Weights of a small GPT-style language model, trained from scratch on English Wikipedia: vocabulary 1156, 5.23M parameters.
Each number is 500 + 40 x the weight over its row's rms, rounded and kept within 0 to 999. Layers, rows and columns count from 0. Numbers have three digits each. The size before them is the row's rms in percent of the matrix's.

# layer 3 MLP down (transposed), 320x256, rms 0.0387, rows 161-232, columns 0-63
099:487473431465456445454526515475524484529536498512495505440576445512454508471571545471540490440485450478475439481469528541485501453551505517540504544504470430543494475499519498482457476514436507
098:533476447497527470455524453502480566419435504458501490515538489505494454453505512523589500496393495493581513505444497536436467522485490479554550393510539538502484531475482468556500458414534481
098:513532511420509463479545428483506578486518489501555451535469461500492588463440513504545521535477499547500486503471480552533522530538539492502507424511467482448514514477505508493617462519461578
103:458542525543538505552526502482432535543497507587513500536461525518423511412512532450388472465522489478527518501518453525507541432496505532534518489571532478456526510525536470453410447512496451
107:498515528505479575518528478499504567532569543441574411553418468523472459501481430506465507462505491557505546481516481493491480456499466515461571524537490508599446519562438483463547519496516453
091:487476426523478495521540467518537455482458548473509525484348580460495442464505473506512575460520503436539510487510499531548430566465482492514462497555501551565534469420494386474522546466530457
095:481518494574478573528530523512543407477517456519529470457423478491546551514471476505506514432505574574475548509486509521483491421485508464480474516545531536516425509459466523492510464551484517
095:549529503556491544531482464538457438502452494406468499447509531494493535538509436547428489508459505555509464486480474495455470506505482548557447545397411511574510581456441476511467532498513517
111:474518442481523519530464522435503534467535498492474465526452468532470546473480436530521448452439467504487501507522575528587541499430517520551449551570495572508550493427497527560529474540553539
100:502469442493491510519467494519534507519507499484588476493524473518524489487499530395537521518540446558536516474431517566431514474523467457523479485438478510475477542446552482528526531404484561
104:593530436558561492490491549503444508507530437562518475471436480495433564531504491483470487516450501543488469473494523543509447496531493512483458524581507487482527468493534442481503589558430469
095:525479503510494529522476483439487539422448471518490462553483497576499600464481521524586513563484506492490528465508484541516548516511496527446496554559561503536469476448501628533551544501508552
105:547475522543515508482416547549510455511568527545525546543495544408515507550537473490462526445520450484485537550514563487441566529487553522500453486466486521453522492509490497498486501483423514
103:461596476495518455527505538458493568493526455565442509469415502473483578512549534452459541464460518468509465505527499521524530521483501527510473566494442504566477379518526481497465517553448550
101:526465520477528530521514496492512476526565506451482504470576557506497479477523540505528479528474481457554470404480539552479463500485505541492477473553471466564533428468455562488434510510483498
106:541588475515473522449496508503448440455542510520543551495478474475527563587484423531396521459524445492532517465505483572532535530463507505526457495510476514474533571463487458449534531461487456
104:515523511547510490513570486553481512541496552465516537551554521496453564556506494546435507508466505460553545457523406491523516514560470481419510541470497479497499454480517493536457513495491493
107:575591521530481519510505501502487540504504480501561522465443531510467539602482479503474494508522438440471487501599467457573519444458548497473410547447426483512556502493544528552501482497474545
091:493451505526541517533463519445549501526453461494437514503455498501522478534505493520477510495465491565579507508531534447388481526516539417543462486575458519509517462478438486489554489462530555
097:504465482510494525505526522481492464459558533549517473422529479529486468533545550454492489478470487532525479415430440491503454422487528535532525549513554468529541491594496432457489549533485537
093:424488494551521489465452559529534469480549490480462551458437477505501471482503593493509503462532486455566545536559576519484544477495548449441503562431504539465521475518526477455491479465419507
104:489496492563478524514550469505563538537571539444478541530475484475595521500545424552521452465546504487450507523519540491543490501513467514476520477500476500464493484604546472505537436514408487
099:520464448464531484499526517584509493504457481503468508501431457511508524476480543562553481474524511521477508466531478493576544487452553499500541457530505569516469596449473453551450442495490469
106:494514538500489517475439488548552555468477542524507547514483503493449462541556474541478511524465503522473544438497525491539481512510531524518502500493449485602479369397492576539493453539559503
096:475456551543451498520466605503465515556490469449569502479487564513515472528495500513488587537449497502495550525477510398508471452514539534484449531471535501530467517532473521423499523471483548
095:542512556493452442465529460479503532509556562528452441503468530563564500474521466584489555438529521506466438514486500545537495521536502454561518520506533522546419503395475510491515531510569473
106:456487445591457513529483513547505531448432484458522541421483506511486486551468498509555465445560513493484471512585533577374563517519470484449603484499469501501500543545575540515551528463483440
103:479496491512494530444454538544502490553460516416536545430523518493522475539513423501577533459492441546487485453501470517556494515576530500499488483563541533580500501560466545461556448514491478
106:590451515568556489462598429525586519489421474565474480545467489512542486466513539540493560549539516446517522525471531440465490532463541454484525470453552465466498463466448515484483499477532519
105:506518554463432500471528545435492569503458507483478495491598506551491521521504393497513461569454478454515539427521530577478520482546425570518488501512495535546523500506475530535449459474467520
091:522452491514460463495470441459571504458512460541460510446509487493473490467512446474536424481516474469537513483482590512520501499439487520561515519469518534464460557512394495513522492529461521
093:540465507506537479533539430484535531530418532442465557579562536483490451463498522501551421583507552487547484465594529531537518478506512490545473517457521514373534565523478482520521505488418478
103:495543465498556510525597492540464459555524506534488549464518529571552464496512499513456520486442444575483499538511489501556570528466487533455504526477509427526492492528486479503480558490440516
098:486485499458491460460503549525478487575526563497482511466496545544490474459479521501481555467481547457516463528486468587494493492542472450472518435511526517525476515421511472464412538552481450
104:536487436517484500458549461499524523502531514459551474520467488474497477510458535457501523548422505570482541510469467452509513476502457577512513530465522494615437454488491528468496508420535509
103:508526538544514449408509502517471475571460501526480471485525398497532420519607477493540507486565540489465510523454582497487461538455537474529467477450488592488481504485522499478485476496465475
101:536551550473522434487432530600516476565560507471475448479475532536492497527514433496395522518542467548487451508462465447447446489523503506529474542524572546562613503614483488490459470509588456
094:513545441487526514524455528501544496465540473514467468471459490475527510486484476465483485480513447506565473477514491452460480459490482505536501503493560485496478431527539531430548525494543485
095:490501518434482509556433496483512504445492511509494464509457582497501513588430424522524504469524489523491429498533533512454508544418478497561545528507387484493519496511553456456571480472571457
099:561520486473522480523516494471528497477515486501493526569473619502530467475460587445536523429426474472482493512539584484577501502538533467477523513433494502468507499502528492525458499479478467
101:524498481487558505441523464440499440507520472462542558488439518482493473506513526484512534445485506525552529455536565485574542550454482494536547473499533546448560564484532553490534471545541539
094:534546517504454467530477548433447480493490485453453484532458567494524522505528440436446493504483479471494539439457432474524489542485462577536441488515509435521498460443457464553480593500456508
102:505553392518520539498456466497497419474459498492532499478444555491557450469479454396477523523521484494525548530469485440534437505521512456496478467448537509475552476472573451470535483513522494
104:433473493467501473478464497532470553506521451442530483495451480536475503446435457529564439513512488507508558480508543514532494584549440472516536520476443500514480571457538452503502486479525516
101:635497504424471476506478535471538511426464483538506464438553472581488527405544519530538481512495528496458515500409482595497540471517449509505569437511475488511477552450564589523448449511492490
109:510532441459501457500511531520499534474456581499483483535573511493506521590537547470457421563428440514511501482462517431476475539569566480538423556507518541496533514493531519461441509480494473
105:451466484526527556496501483578489487496540463512549448508536496501526481463506496515498517534545481446485521569504526496499506526426454467451464505397473514524399447556517473518454523465542510
097:451465509540476523472510454489481414518450466506499451483515503522482507441503478535507533445534626531485477504469563519474459507450483487449516543456541522516490494412498507487585488488514525
095:478520535520531498484477495451451447446502517506470510501472473563510523452531463511476514488526479449522414501513501507532456521496467499477563533509498601555492479543417464512508543506463546
102:500450502526530526557609523418473502454458458555489485488506509598496500464478511514535497476469571486503523519519456586474550464464552512531526514520481533533473419379455544418541474526365537
095:560444517467452452536392508471521435511498476492453471470544540499488510456573521449511569481413488525587529422477561470478454550459502511529498535533611518505453516473406543534517536496488512
103:466578532581520518495553548499501559475509533554516420490454434453518502448501548521555528519539523529458528478496454484487461363469532513521425491528500441477496458480518548504524513532446457
093:451406577500449464469461532517459419565508504520470527474507565534533522495564479521512444532512477488524489470548463561463483566484511492475480494478514476484424517473475459567447586526465459
109:423562467487528502502453497398394543521488427490481494526509504467515490501498498510482487453477460437563464466520471559566542550527567510519492559542477560501543544477444520521472440509484518
090:457516521539550519523442473548509465521417446479486521429513547536496473559509488498498488486556575420468491455465484450497554538529446493424519464463509506444484503585522446494513500538510435
100:515523507600500545452501465451559477525485512565464570566485436431487561520485478495501546495510526515482489506438472385488501488493454440508454478519488511442461565543499440427486506525490541
094:441493517523510465464437461631522402523410490519477541484538493514506448438543510463509596435510540458515514509466452556488485521494483472485530494518521505476482444486557448538450466497528516
104:460473518510478543516527558533536551465497513502509511498510541530532433448526442446577519441549560477477495506467524531457558452505451498463590532550538445516458519514479411476501507504469496
092:499490524531475481505499483469449530481582497451500470539478470489521455558486490512542460570529484495538500451541472442474567489510587420559511464507527504488460476603501513440582481492510505
097:508520542540557454478400479523458415491482560511441504491520525498471436448527442496506526471548431505431477553455548528502486481461479493492570463492482542427455478550513498498459498511497497
092:451517521486448505490519481488493435522501465459517472465480546548493552464506485488530529430532578537508510467476477546499447507548451484443564549565511546535528555481471476593487574475500527
100:498522520576485501491510474528572500498543549545531549486431441505500504471546419480518501444473480532486491496507517414460498512507488509479487502568552540542498454629511432460499513515499528
107:536475511471456504447474462510485494514484526500548489427504478436481505544505496483499437481487501439475503517382497502480592440500482397538520436469496461458446464536469469525449503489476444
093:458528515497510507509513493547507471524512517551507452511496469450501498445467589550475490528501504481537436521431530549453573504485518527475562459499537468503522503427499530509471517537477539
102:468573414468513469510533445509490441473520509458542528508509523413482531490580454465487617471535541435477453489514484454512518526468461511428471559514484568426510504565494479460385503517514460
074:384508472469536516511474555503522465500510504465484614421503482471499513510524444498500469488501469539549528466496509562514560555505460501489487518505495523548519482505508475395516548523490525
101:548641464506549471555556515527515431549526475436505517482524532452532523607529494490432546494474481505477494599470515453552549524570519522487488445510518485499456433487515458484481515476492465
105:550508485503502493548420512461509492534499572555466505384497493540460502513528530505594528479520542452472529476597445413506459475406468439516504436466482412492472410548519453454567494550504490
104:454405545512523489510485541484516563414552531459495423458540493506489512481485475483523503469559488524487529483580510525508507526473515505528559524513498509489505440507438443526459542549541550
104:503449486508532455524427389476483410509509476549438431492551560453478505501453464448546507530506462446486494484550507484486476512544533497571444551451511484463510487418504420515429556526508578
096:525537463516518548501502457397480536522429532459510443484471556566452431458526460530502537485508576484428549491534414561463503465494518472438512588488484535494512457445428513488500491509482450
091:450477498490517500480518480511478463414557451489431509536497530525450469442382567523560464464465517506526502504544539511491484474531436426539511470490588478431518492389493451485504489515470439
# layer 3 MLP gate, 320x256, rms 0.0421, rows 162-232, columns 0-63
090:520468464487564529471499493530583477523482586603519517508480508394483530496514518570505531543510506505500497500562502456431519537534588501460503453501537424450512471500502561509541485500463542
093:456459531559511510549456531548462439514490456479567476485492453460526523484495518552467507489486559429496509547537506530506415529440482419447547510520491505516521383510517569550458584529564473
111:460567416496494571534476552477482557541498474553517489502533451442506553502476496478490497505514501481544498426495433525513515440450426523472525448516498441500536494514497523529443464508456491
108:481498465489472445484517504508509536514509510474531521478459445529564517530471510550491494442487482511519531482506418530509460501562500433470489554470502533497499541563489463450408531456524460
089:461445445532454519505532440501568478438425502486441531498429535449470502480519591488462514486549515515445512481525471524526498546444511513435490466510531492544550534460487417478504542479513434
091:483546538511495518573494508429475458611548446486469499493422450531558491485469412567430472541477532513452531539543515523535505481442511521439545453505553469513499472483556496526450467492492442
105:535486529502486475460472481428515563462556524568509515485470483500551435471448553496538508478550489468475469582546470515494501523519498520495583513604542505480483482469470526485539553492502520
112:432455526477560542552498459505512479488523471495509521558601517453505500459471505485460520502505510504484522538513537508458544553589500502478504480452421494461558444474553553498425538562521577
096:495475475569499554433492518521474551541471517530510462527509473405513460530447472517499531489477584431481462478509513424520474520500505481476505471502521538534477492529428513511473497573546514
105:482533474504507433465400440491460487470522498515501568538490498389456536522550482482436453493572470391398554477525474565480519471498464550436460468445472524514515499487551530438512466577546454
092:493493473490505528485459544474488495520472483540616609465528516495523514472497483483463564403487506422500496528454514475412476493541567489563440423517473578468536487514513473420471514528475584
109:466515476471616508485523545541457492521467594470463562483521522502496556554497430491533543541534439484565572489466502444454485495494490515513563462494553498505484483590476530549488406523487553
106:467465565485539498441474542506564490560491535557525476473480513480530526482473545479504476536624549525557536493472467501507552427506415560450533541451464457487504448489472483569530519518532481
106:509495575446494487467453472536481421519482456531517523523522524507491463442504528501513470489442501513547471544481531470577574475477499460395579448550494451541450451544546581510553507548479512
108:491477428488527536515545496473556494503405438530561530450520478516545457499546462515457503507545546522537494475511507522514481505476496552453489510476550454550496486516514460533488517557511507
105:558468519498491481455556435494569481567535467513511513405444425521507494467575526517501509449486532561440497519473471430517537532490514508495500522541531499487554518544469416514554541495509496
107:487605514458552491480428554492488492555509497484463519529553585532495558542507505560432476497504529543484485452524515492512543449535521538516506492505475511588510495526456547473521464498464562
095:517519559431528500529513523502486545473446486542489440466572542517490511513495574522491460445479493537493480528568528506449540542487465499482484476466545505525508490452495586487426593471511595
099:447494506553472488501461511483521507421513493506540502505547522505510459491412589474473478512486471471496471547547545544531568494568389469459535469575499502489512492553486538503513544591471527
087:472470462496524477474456481581456467504511517578470479544419485485494439516508569523525552443530432452500516561478470496472528459518572477477508508420427490485510474519482536427464525527395503
102:481506444476445452440447529429496512459480481500530488464511561546488563565455556505451528440425480501452454476506468537423511537559444535466452549501460548552575508502523469482519518512584482
095:485516543483546525529521504511475517545466382502525478448544487507528466459565449508516500539452473531521556471506438580539478487575467458466485466532510460490503509539449547441466531537503580
103:509611540474516542409512504476508431501504493528561457522454540585478597449562479493564481538533502497507509528447470491450459475489440474464545558538534495548480512497545546469537521505550540
096:481545519496597516505504511520420489582436466506495541466502498460548494557438430539471547469521482443503525492582519480480456533581523500543519542531523507558500518516546588550465483503545558
093:522460611495434508417542505582587499477479494534451488487447493569479431473520528462538513489552544558453475511537481541523500517420515452514511553533480500505444521453536521481506457516476479
098:529450457530447531503461464508517560488513474495549494492459460552470519446489513510492431550502484453500465518468553575501489459490483501530521504475427534504555498446568490459462465479510542
101:474474407487428517508486574516516424509550501578514515478555505492475581449515564501547521450462456547521464513464504534440497491495518503487480499407496471493489499468536431520432576506492482
104:469483473571486545458445553457479488529523523471547483448555560482429491517503497516495482482410480517536462507514498501462537529539550516525436547568496470553537510500495469568505477505526467
110:438487462572479516490487589558544502515548582516492478530546449512470518490451528448464500489481517485500478571549547500517439599498487572563470545514490485523463487522564470509463481500574446
089:499532513532515499500508585599465486444469501461498508536483519515512539576531540562508467484558480507512504531506484539488575453535565520415571580525483496484549495563494510419531517505496551
092:465455464496525540491464553421488556490561474553543467476438481473491523521504531566452524491517472463511533529452541533583462559500499529479563526531475467669511404534520451467486504577524499
096:520421455436494553542446468516480476410419466457433481438525501474495528558514469555482497508522430506481501464512502501452460489520467539483502595454507478485559460457491468477475606465515504
096:419528511444482626537459504448519418483543497543562529482376531509497536456431481517579466445512463487516607530423517548535508517445467562503484473494527527512506533452493476483475544471506536
107:512578416525466478583461562534432505501401490512528483487581512464537497534520435473466478447479459482526493468485557496488466515557469550466501492471461482482494521555465571426464445532493501
100:472490513468493527433553506492504492537469403489489456450466478581472519495551519480541495569499499535449484503515442530406566444513495448472499584467456519437576569481539444509488535453554506
104:473480526457521509474537475468525555536579516520473500503443467513487505496501494464550518558582584539429495577477452472538474543502506529480546490508558496580522499494515428546540554576526472
096:534530487460500492513497532511441508418474484413510457476510533526500556521510500510531513515482454543479470545583556502516517526461461485461490501357558483505548545451527555559463519418590504
092:470585577416510580486511577466460504497511438534463454482445517519512478499450573465485466496495539534474470505501441523476547474539430524515521485466481547507474506415437530453503529503456545
102:510473436509505524459535514527527518526423543504466536433453418487489602505516404518431482576514494477529548463427447466543455496500462475507546455482523472550514438513463479528492490560509504
102:509512551486456502481502488487581498585508439507466512519531554440460477548484424499475496489525479489475527472501512424510530557523597493537454512435586513526546537528457518522516473505547496
096:502461543495535493453536499476522491524590437560598498415451486552532529495545528510569460532472538418484464465556526567517540423440526498424491549512490467509537558519501521483387556509452481
098:480501487535461441459487547479507572402530452416503525518543561500455478532457536464532513421526444514509468491573555497521477522583571435535474540546471473450504531505549540506555501497504482
099:473516570544534561483503539471555502470515528496435492505462483534522451485477547539382496453504494512466511601553510486548434472535503548490559583520479520515486449463539484467471556485489461
098:495551490522503518525437507540480479521450524470523494494448476544532426634556446518444462473449539426537521451614538479435433495505544510521520576513449538471462422547529455534564496502566557
107:497507460480565414516432482564506417481449537492472498456596534477527551560508477484493462423474488511538524483474498516476446522487497456493541497490541552463469473487399507420537496442497500
110:488421564524427464497491536473583523443498474492484514502469472576541483512521486587503563553490499519482526597574526460500450514504512510551514599471515541456478502556551496494483479510530514
094:452533543542501517444508538519514435652471485504472472472568436528487533527529479477457524548489497493450485531467458485524441490514517440501500503414583540560507465542458495535551492497524542
104:507588567403505554509504462467487525471522552514514534548480456530495490550414534454558413505522570533510512508548510481444512486475492570460560519490457453546526517484479587559481411543515647
102:544513539539522484548481538545397547505451506519490478507500528548492489456444505503510492514409466493547579535498541498438426505494500533482562457500502517575464442490518487510485573511458562
092:491573469480519577462465582489422492508512524557517477515489515428448554470486526496504535487591455481512535520439493504505483489478550464481514470459463495464532471502538502515470507575451570
111:488526516494484483449445424471469493478523440473511477511509460463488554577474553510538497502472475485492565475519487504424440498462483473452520532506499532538525471526464592549501426532540480
095:494484481514537490537488492581474456599489511532429423517469469514439464457522430477522545565447522528519523495426481490479495511393384530497518468504582506539486416489504510484461485524499486
109:475413491514486490513431483476500476437470542471461524460581441450549509542583575598481492480534605421500436508482542495469497510501517463571507525479502546477445468464499491474521509483504509
093:464514570452550446570525555559490509577478448530488482542539472540502531506556487502512567469411448524469486546544496510465472465515469533483557455463548578478453506541487521467510531475494467
096:454514467577424512597415449533472428487517445452542531510473487516471484539493445430465427504484523539467527484481500515529571471523497460435489518459495514469464462483560482447501521464525420
092:475498492454453518572504512533506482440430466476507442519478479499515516491522491433496471525469483410508541454471390537510527521475439491506426540400448427445484470459514518451421484542508565
106:433463478555531509529527501469538475550472452496467604475432468526529476489447470527571564510473591532459529490450455512505465461520523420433481490516409413497472550472522511500523545505548477
088:463498522537472464455497548495587507501551460537524463499532460584489498456516515494533546487485491495455462501445551512496410519471502517496536497522470482533512514494544571543443520426461522
096:405502484499545536520503478487565424559498530476482461510524501452487482540506490451393441549479490426459504541535478528587432499495558545511515494543496532483507539425499487553516498458560513
096:491510483498534481449474563461545515423493450482431518477446556513523527494533503498499466567533600459517515507463516532578583461486450514499495453540453457506529510512454544557544388528488528
099:487539448545482551539521503523524435499596505532495545461490485474523575563472534488448555445530489472469479504497513533502555562477458522478476547527471522487499515509518479498461442498516454
108:492449479567531518527462483499512445474504518564517438529472540546533533489532560558538551472467527532518480534520511496471513510464481483471498569516458560456521452556569517456484550440552429
101:583472549487513511464480524513485513500479513444466549428516456570489471584567467524510523482467522499482514476571486489531447477475479433467505505485491561475472545484509475471593445516553442
097:530523386464496488520467494512505462553514499530505495484532460487562557485527419471519569427459482417509417465486484418487519530474526475517405475490502506477579552500448442460434473481528456
075:504480563562483440481533521485502524535497453431497436519510500529522431461524547442534504520498536496472492539546502491481555504523487463499482456531564458543497483518451527551505449482459498
099:481456474492538490456483501446522496478501541463524534532446531514448507468483430424475440481546495499465474497534512537524480559477493471466508544508480484451522511499559524553497435544541493
100:515582514458480476488474453469501486444524521489505461523514464557493452465464544604582534459466560558523462571524508464450534519553499571440484526511506442474425518573445509491506584552461503
098:436401515483586521478459592548466547445503504483490465464521516525478468536517509475496555527521541503528555519575503545427485452499504458476517542488490472522532501537533461492471564515494448
101:508394519522478500616499471548515427528457469485490527489487529511489404476540466550441451460542426342460479544516534502525527554494525516485574557490465482546500460537482544478575561526511547
099:575487416464506485492468460483518507529503526467528486446464412553472514488520511547589441507477511510520509511494562467441447546489481495501497531485532459518475511475523490476558517490531506
094:522487494530533538492529564499428497520481443465498499485474486499508481486481437502434493534494494513478546478470519441477522487477458528435538514557478444598526475498548503545486423499533477
# layer 3 MLP up, 320x256, rms 0.0413, rows 162-232, columns 0-63
094:510497414443511469479524428510571486489443578543492517530514488422520471437506540553536512509445473516586474460508487486408440537487554513506478438531543474453516496510451494474551473492469459
093:489480533554546476510507532606505513499525471507564497509491472457538543435470521563493513573497576484473515584510491538581490512447490464410539433572499498510405465519484543575523522559506477
111:514381458502504486439487481555565468493428518481500452477495495480511517501518481587506590514467441466485641515518451401481475457501536453444517568510435556469533457487509478429542550484540498
100:515549518502544558482480478525459537541523486562528457508427459466459563502516482456502523490484548514482526521484472515522417427475532521503515505428470466551505535488482431449480567551456494
096:481472543514495484470477553486523597543508487497493524468557438480479487484432534489477456496538411504452439489457516423452471508486526504504545437460545454518518482599581543510447511481514553
099:493517480462514494536516463494461548437506502507460552561563490439488560551551494467472519440508501466488487448498524467510556425504468498543456512463458514462503437513544554499605509547538579
097:528482525435486507441538476470414492515507531489459469419509462483477483458419552491584416502542418459508464466460506435509461476550464439483519526562506485491469501486476461493500495489507542
109:504453496411503511501504471473469457407526501506564487444492502483474521498557522533466508485512580466542461425516449554493527512523452500520511467515509490529508466534426505489518585594501474
100:502416556477526464495533454511526494505403490510466535533467503498510379498490534448591499523504515527505516529498546536488523498454554387435568488505503478543470451538455520517533512553469520
104:403462543442529487510579558547525424544454504494511439477559614513494507454473515465524559497497508511472440490552490519487491520503507468453534527531462561495528478520486549486570526504544515
095:459432446537498507556530521496541464522442519525581555516482494501483491451523468482488573484450525458483503534454478498511501466495505473553447452563457546507475489493463487521527503598528499
108:510431505553454552520450459560559456491534496570499525520515540454511413481553485436482484468455516493481568519519491563441563454444517505457485543507427527468435441509499486531515601581541526
098:521451569496490468545519489478540486503549534475511473489506456552580498508534463532486457446486497494483517503583506515488469543468473510465532535540522500424485506525477409469544444445564459
100:559530522517447476424567463446435522561481491594458486519423500463493498537570489509455426525599514532453533480513525384512526467496504462528544443550583426540484533513521508501520474496514561
107:512512494476531482407546441472498479500544485522565547533470446518543562509552552516514514541549540532516488598430429474473493444453478564503525472470555549487475485565482439615519500539479473
103:526521514417488474501494541479451434547507528535512447519520482453486418446576525514552495506466502528509476527532472494496512477538541474530502535534557462536447524482463477439557516528463444
116:558503452528445548570493509434516566451467512548490493480455497456466485526520458415498497500468511471542517483477472505466473467464533498422484544452454471448568498504535477492398492523495485
096:456493541486473499490488473534411481516532431517492492460567533462453465468472484428481460496456504411525476492433521519466526425471494515481490511593447518535495507477444509514478543575445512
097:482539497548524459561493526504541524497516570523471485578495552482504517476471479537532469478491532476547501559551511511507545539490530532504485512533520537507448507432511537500415454431471421
089:433495539518473533551474529394493490485470527432545538454539520467483562477460459483515481502510507482526535473576558493451509551461436483546537559496559522490519497502536478512528560459568544
107:577522485492610487477496438476508495531475475531522520450459526525478523452463518452493519521507505519612467452479545474493621389534571521504460505481518562523537526490480485522465498458472530
098:548473476541477571497517520417484542429549510482547533574435596507472544454384485465459471545451526483473447540511513503460563528517535482508472553461429468515475452413508541544556552526549507
102:450521546537478493430539426539450475422471471561434454527420519507511496536494489445447496493481423545522521517437560480485497522417477497506601525550523484505443473530461478497413507536441489
095:531447482579411479523464518448535500405569542477532524501460495521436515515537559472503501485435450509480466462461479460492541469498547529495506571458464513479522481531451420378547536467458516
093:393447508543465565482467456519501461552398490518496449471532464408448481526493523483478500542490444439545529384497477449489549519525581481514470372499479484470559451527503566480524420479474586
105:452585497481503487641495468468486488490484500529541486547596549502433471561419488478530454461540448509528509526534574462478503509498494538465535489605530439566495499538574549481487511489487532
102:514508472408457443530571503508510504452552536452487482562505536501479485530536469451555501482550538502449498426453482472521489510489458508454509542502531464513527526514469451476450438459527441
102:527581571489530474508564571511437520551557421523512498495502467494512525490423574427471486514474513559498519504550459528465497476487426504506518590550528516572491520535499501539536528486451482
108:492552448469511508490540540492568476501527567503501486529547489497519591619527495455441445445439454518534493521495470444526444493462488535529407570440544516505472538499486500562483461444577410
086:512515536531522484529540546577523543424470470441448558505472499491516473507588511525492472456524491500511469519499467539528526412452508514484500592525513485416462517521436506473591438474503507
089:495443469483525542549492490489502596508552472489502531516502513443489483470521542574499487507505521440531570511466481552586415548498527519489470485505502465550536476490493408491519475619535443
109:502495529464508526470572479470507546543539452508525527571451484539587459498500514499481464438497479533507468530521494452581580507521419509571516468559528479502519523553497515585532458481480592
093:446518500417467473641550542532496517505449505523553475511547474558481518562478442481512453500529434530544512465528517518486459527485525489546506517440515540429500455470504578504523449416571558
106:478520561474541449489535517508492513526552437497507480511562446493528497516500505499509512492469530581536555502514561468558447508536496481425488518511552450525444516440514428474476537432513478
106:551495534529509493576525536549536526445501540446535578472493491474497495514549430509505474462469434508565495498480579480555489496473492509584467474482538511472435491483459479503523471491486480
104:489499452438526493518471494513521504511514472447579495501521530556506557525551495510439511492505476507504508390440526465470526502520472499545410495495533531547505464473456514480459407512565519
095:440473514520439502529489522459544567488487442526384542484448492554606500523521440536436502440459530446573528538515457512499501536482454512544503476470390564494513443507540507473504515457517432
092:523483559509549513453505506405471454513526445472460484458478527477474445522470533572496507533538528447556464467540575459531444527501504484537510427562559515507472517559523459504528474479513511
096:539508480465497509506518532527567630491523537459500540551492428524470484505502517478490487461452541534470572504485428563556431523575539499500441469400477467511513447474498491520385489499535426
100:597520488487421481472478499537543560492585515495482514469425494476492514520480541519516486514556514559526482519516475539452448524433482505506492581479528467505522534511575412489469497503506442
095:485497547510464499413560510537475491511497524543531422469483448484545440561526417489515462456532549535482473531514498526488441464464497521414519557598582438484462498542471494550488509482522472
101:474451507531550501495501524474506552505504556479508469499540534460516518506551521434477494465521520479537532522545471460531515485492549495578485532489430506466537530503510531501489433428515489
105:472530494516484577550505466509513497491488414535494553444412519500503524553484524525472532546536500460488471498462471505491474476484495548566487499488539490541491505472560475474536557499434543
097:558516507512519492523449464527545465494469520463528439479507453599540458534602472544473423472473558477515525446519507536494434534491489533511493538556446499456450449491480450531535441518592504
105:452521466569489497563475463523533497470479474476514533467502483479482449438504530542523515496475543522514527547537516532481465608514579519437489482452473453555499500494508437452454588559490490
104:474502498516513450569429436525500532379528552551458577499518507424513473516480479517523467491444508494538492569447501489455494513559512564497567518533457495464502462533484531415525566483506495
099:477505413451543514509449512426532574440451464518557507534562527455524544514500518500473521430509558537553526511501570466490543505450456482480498461536481454458521506496522538464528547481458470
092:467525448478443526545534508498482524493511483520577468490428463478495451504517466447447482546490481462547542466463537487538466529449504457518578400472511477490518521511483531513438440556440495
112:426498570483455538562534459400491475562501507531565556472519440488466504524488531456510498482479465481467489501506504474448451447521426477503483451516473557460475506401491501586473545493443522
091:549521448472463538468493576455448509472551493516478488497488521479501506426531511494568547501506537532566545456427524495542479530517510543479445447537458507509490487488473528544478469592465518
104:523546491473513513539471532455564537570513490513464413537462545509478531481545478496546539487501582512516495458516523493504466486523498445538502465443512529522517502526467527444524410543481494
090:578533512477520612448489498520457501473517515511568465539527442487464514549387505448434540517519500527477554526475491446483483466582494511534556502556512496463487505556544567487542475468509511
114:391486513490495458621462525473539420497403552456533496488514540510490472462498512582560523511515490408517492496537480568463509532545534536446476526464518511499578462455450510513517513509515480
094:530560456533499593441603473452558460475516482496520525498452500445519533469468451468447448519487513510512495458444500453563424541503537506416510513548490516514549555506464488544476556518493485
097:547490544459523491530502519533496525537519466456580477490568537510554473487520520534495485455418457525450476496600590478511516506564527565456520542523475527520519511524457556503464469437520461
092:524529478457473549454484517390412555480551468491462535489413456488427516533453512547482485523476446458484514460487495436466502450535468524508452512497517473508521550516541537476481513503447472
103:500536489513558547582568561535525510560499461521452497501431458516494538540489432531511556501491501486470539458507472484550491456490431398510496489397447540500523548530496507496566468515494524
097:472476525562409453443498451494520537526529505525468513574537495501478451451488509485568491565514508527536434431488522510554479535472458468527504466488472474502481512468466491517500484496497563
093:521510471545460533468543510496518512493511463476530397506518480565510526520544506519462493501478525508498435451495566531505463482553518505473432590532536521521524535493477380553509575478482440
093:572517520443445473491506491557476519520511522472534515498557446433476424525482463491484521507499453516529461431508540453467505522544484529491503441513569475488467474469429524469507475528513448
102:514487535482516497394510495435504503584456492522491471470453468545523455459549490531541509514440550521525448537467506446438465470481524408483571434508608506531503455507465485443502525523460586
103:496566515449447440526538488510456526432490569511427532551484505509527494498501490481583471477471564514421434531545566475485442539522509543469570536554527485535532554532515542485435504503506480
091:539520488508496492482510495523438546473473529446497548481521476505502397507522439435554496500477595520472547476559461502482479469498527500499471503498452534453483511491495539442539503509571414
106:504502565474487603488543519445532493466507499519621464488532457401495508545532521535458435469527553538504525534568530457483505515541503500515507494444550506524484473543568483543427482488490559
077:506515511483495487500483401562482506460496470499532579513466497473451497454446493512476490548503537457440496490450519538585425432492479536471510476553430509520514525508498507486494543566455439
098:519436471499517510481484489478535583469469523523532443436571520548500505489532505493560528431492482530532485520533543515464485573483437499538435507489464484471529530471473443449485469542557436
100:452445443528519482527511478528495477501477487459529507491415455493387421505427517547478478515476511536426486567461550573565493555561552541465471459485505469568471425470489490506494496471533484
108:528576504522484499518531473392476509536525485506528518487474479549542546501509480513523482466486501494473452512602498495478411610585527543537495517457497475478484543497552535498439455456560510
100:575498497462511507513513520494447477431488604506426457491586545497530478501532495556552450504554530507523448437484495494420510522485489450516429460488580428480543512489504506440500454456553526
097:561521460482475440558518512548505403494475539486551488546550506496546540528466493583473469478512484518510499553497538511496516551515506524482499467486485492534457445540481490459563522539489497
094:452457468424466537460501509526488542579507455589495534491501490480408513451470436433504436563493551569473577487459508473461523463526505490485491495499518496554541533511465513566420462551470483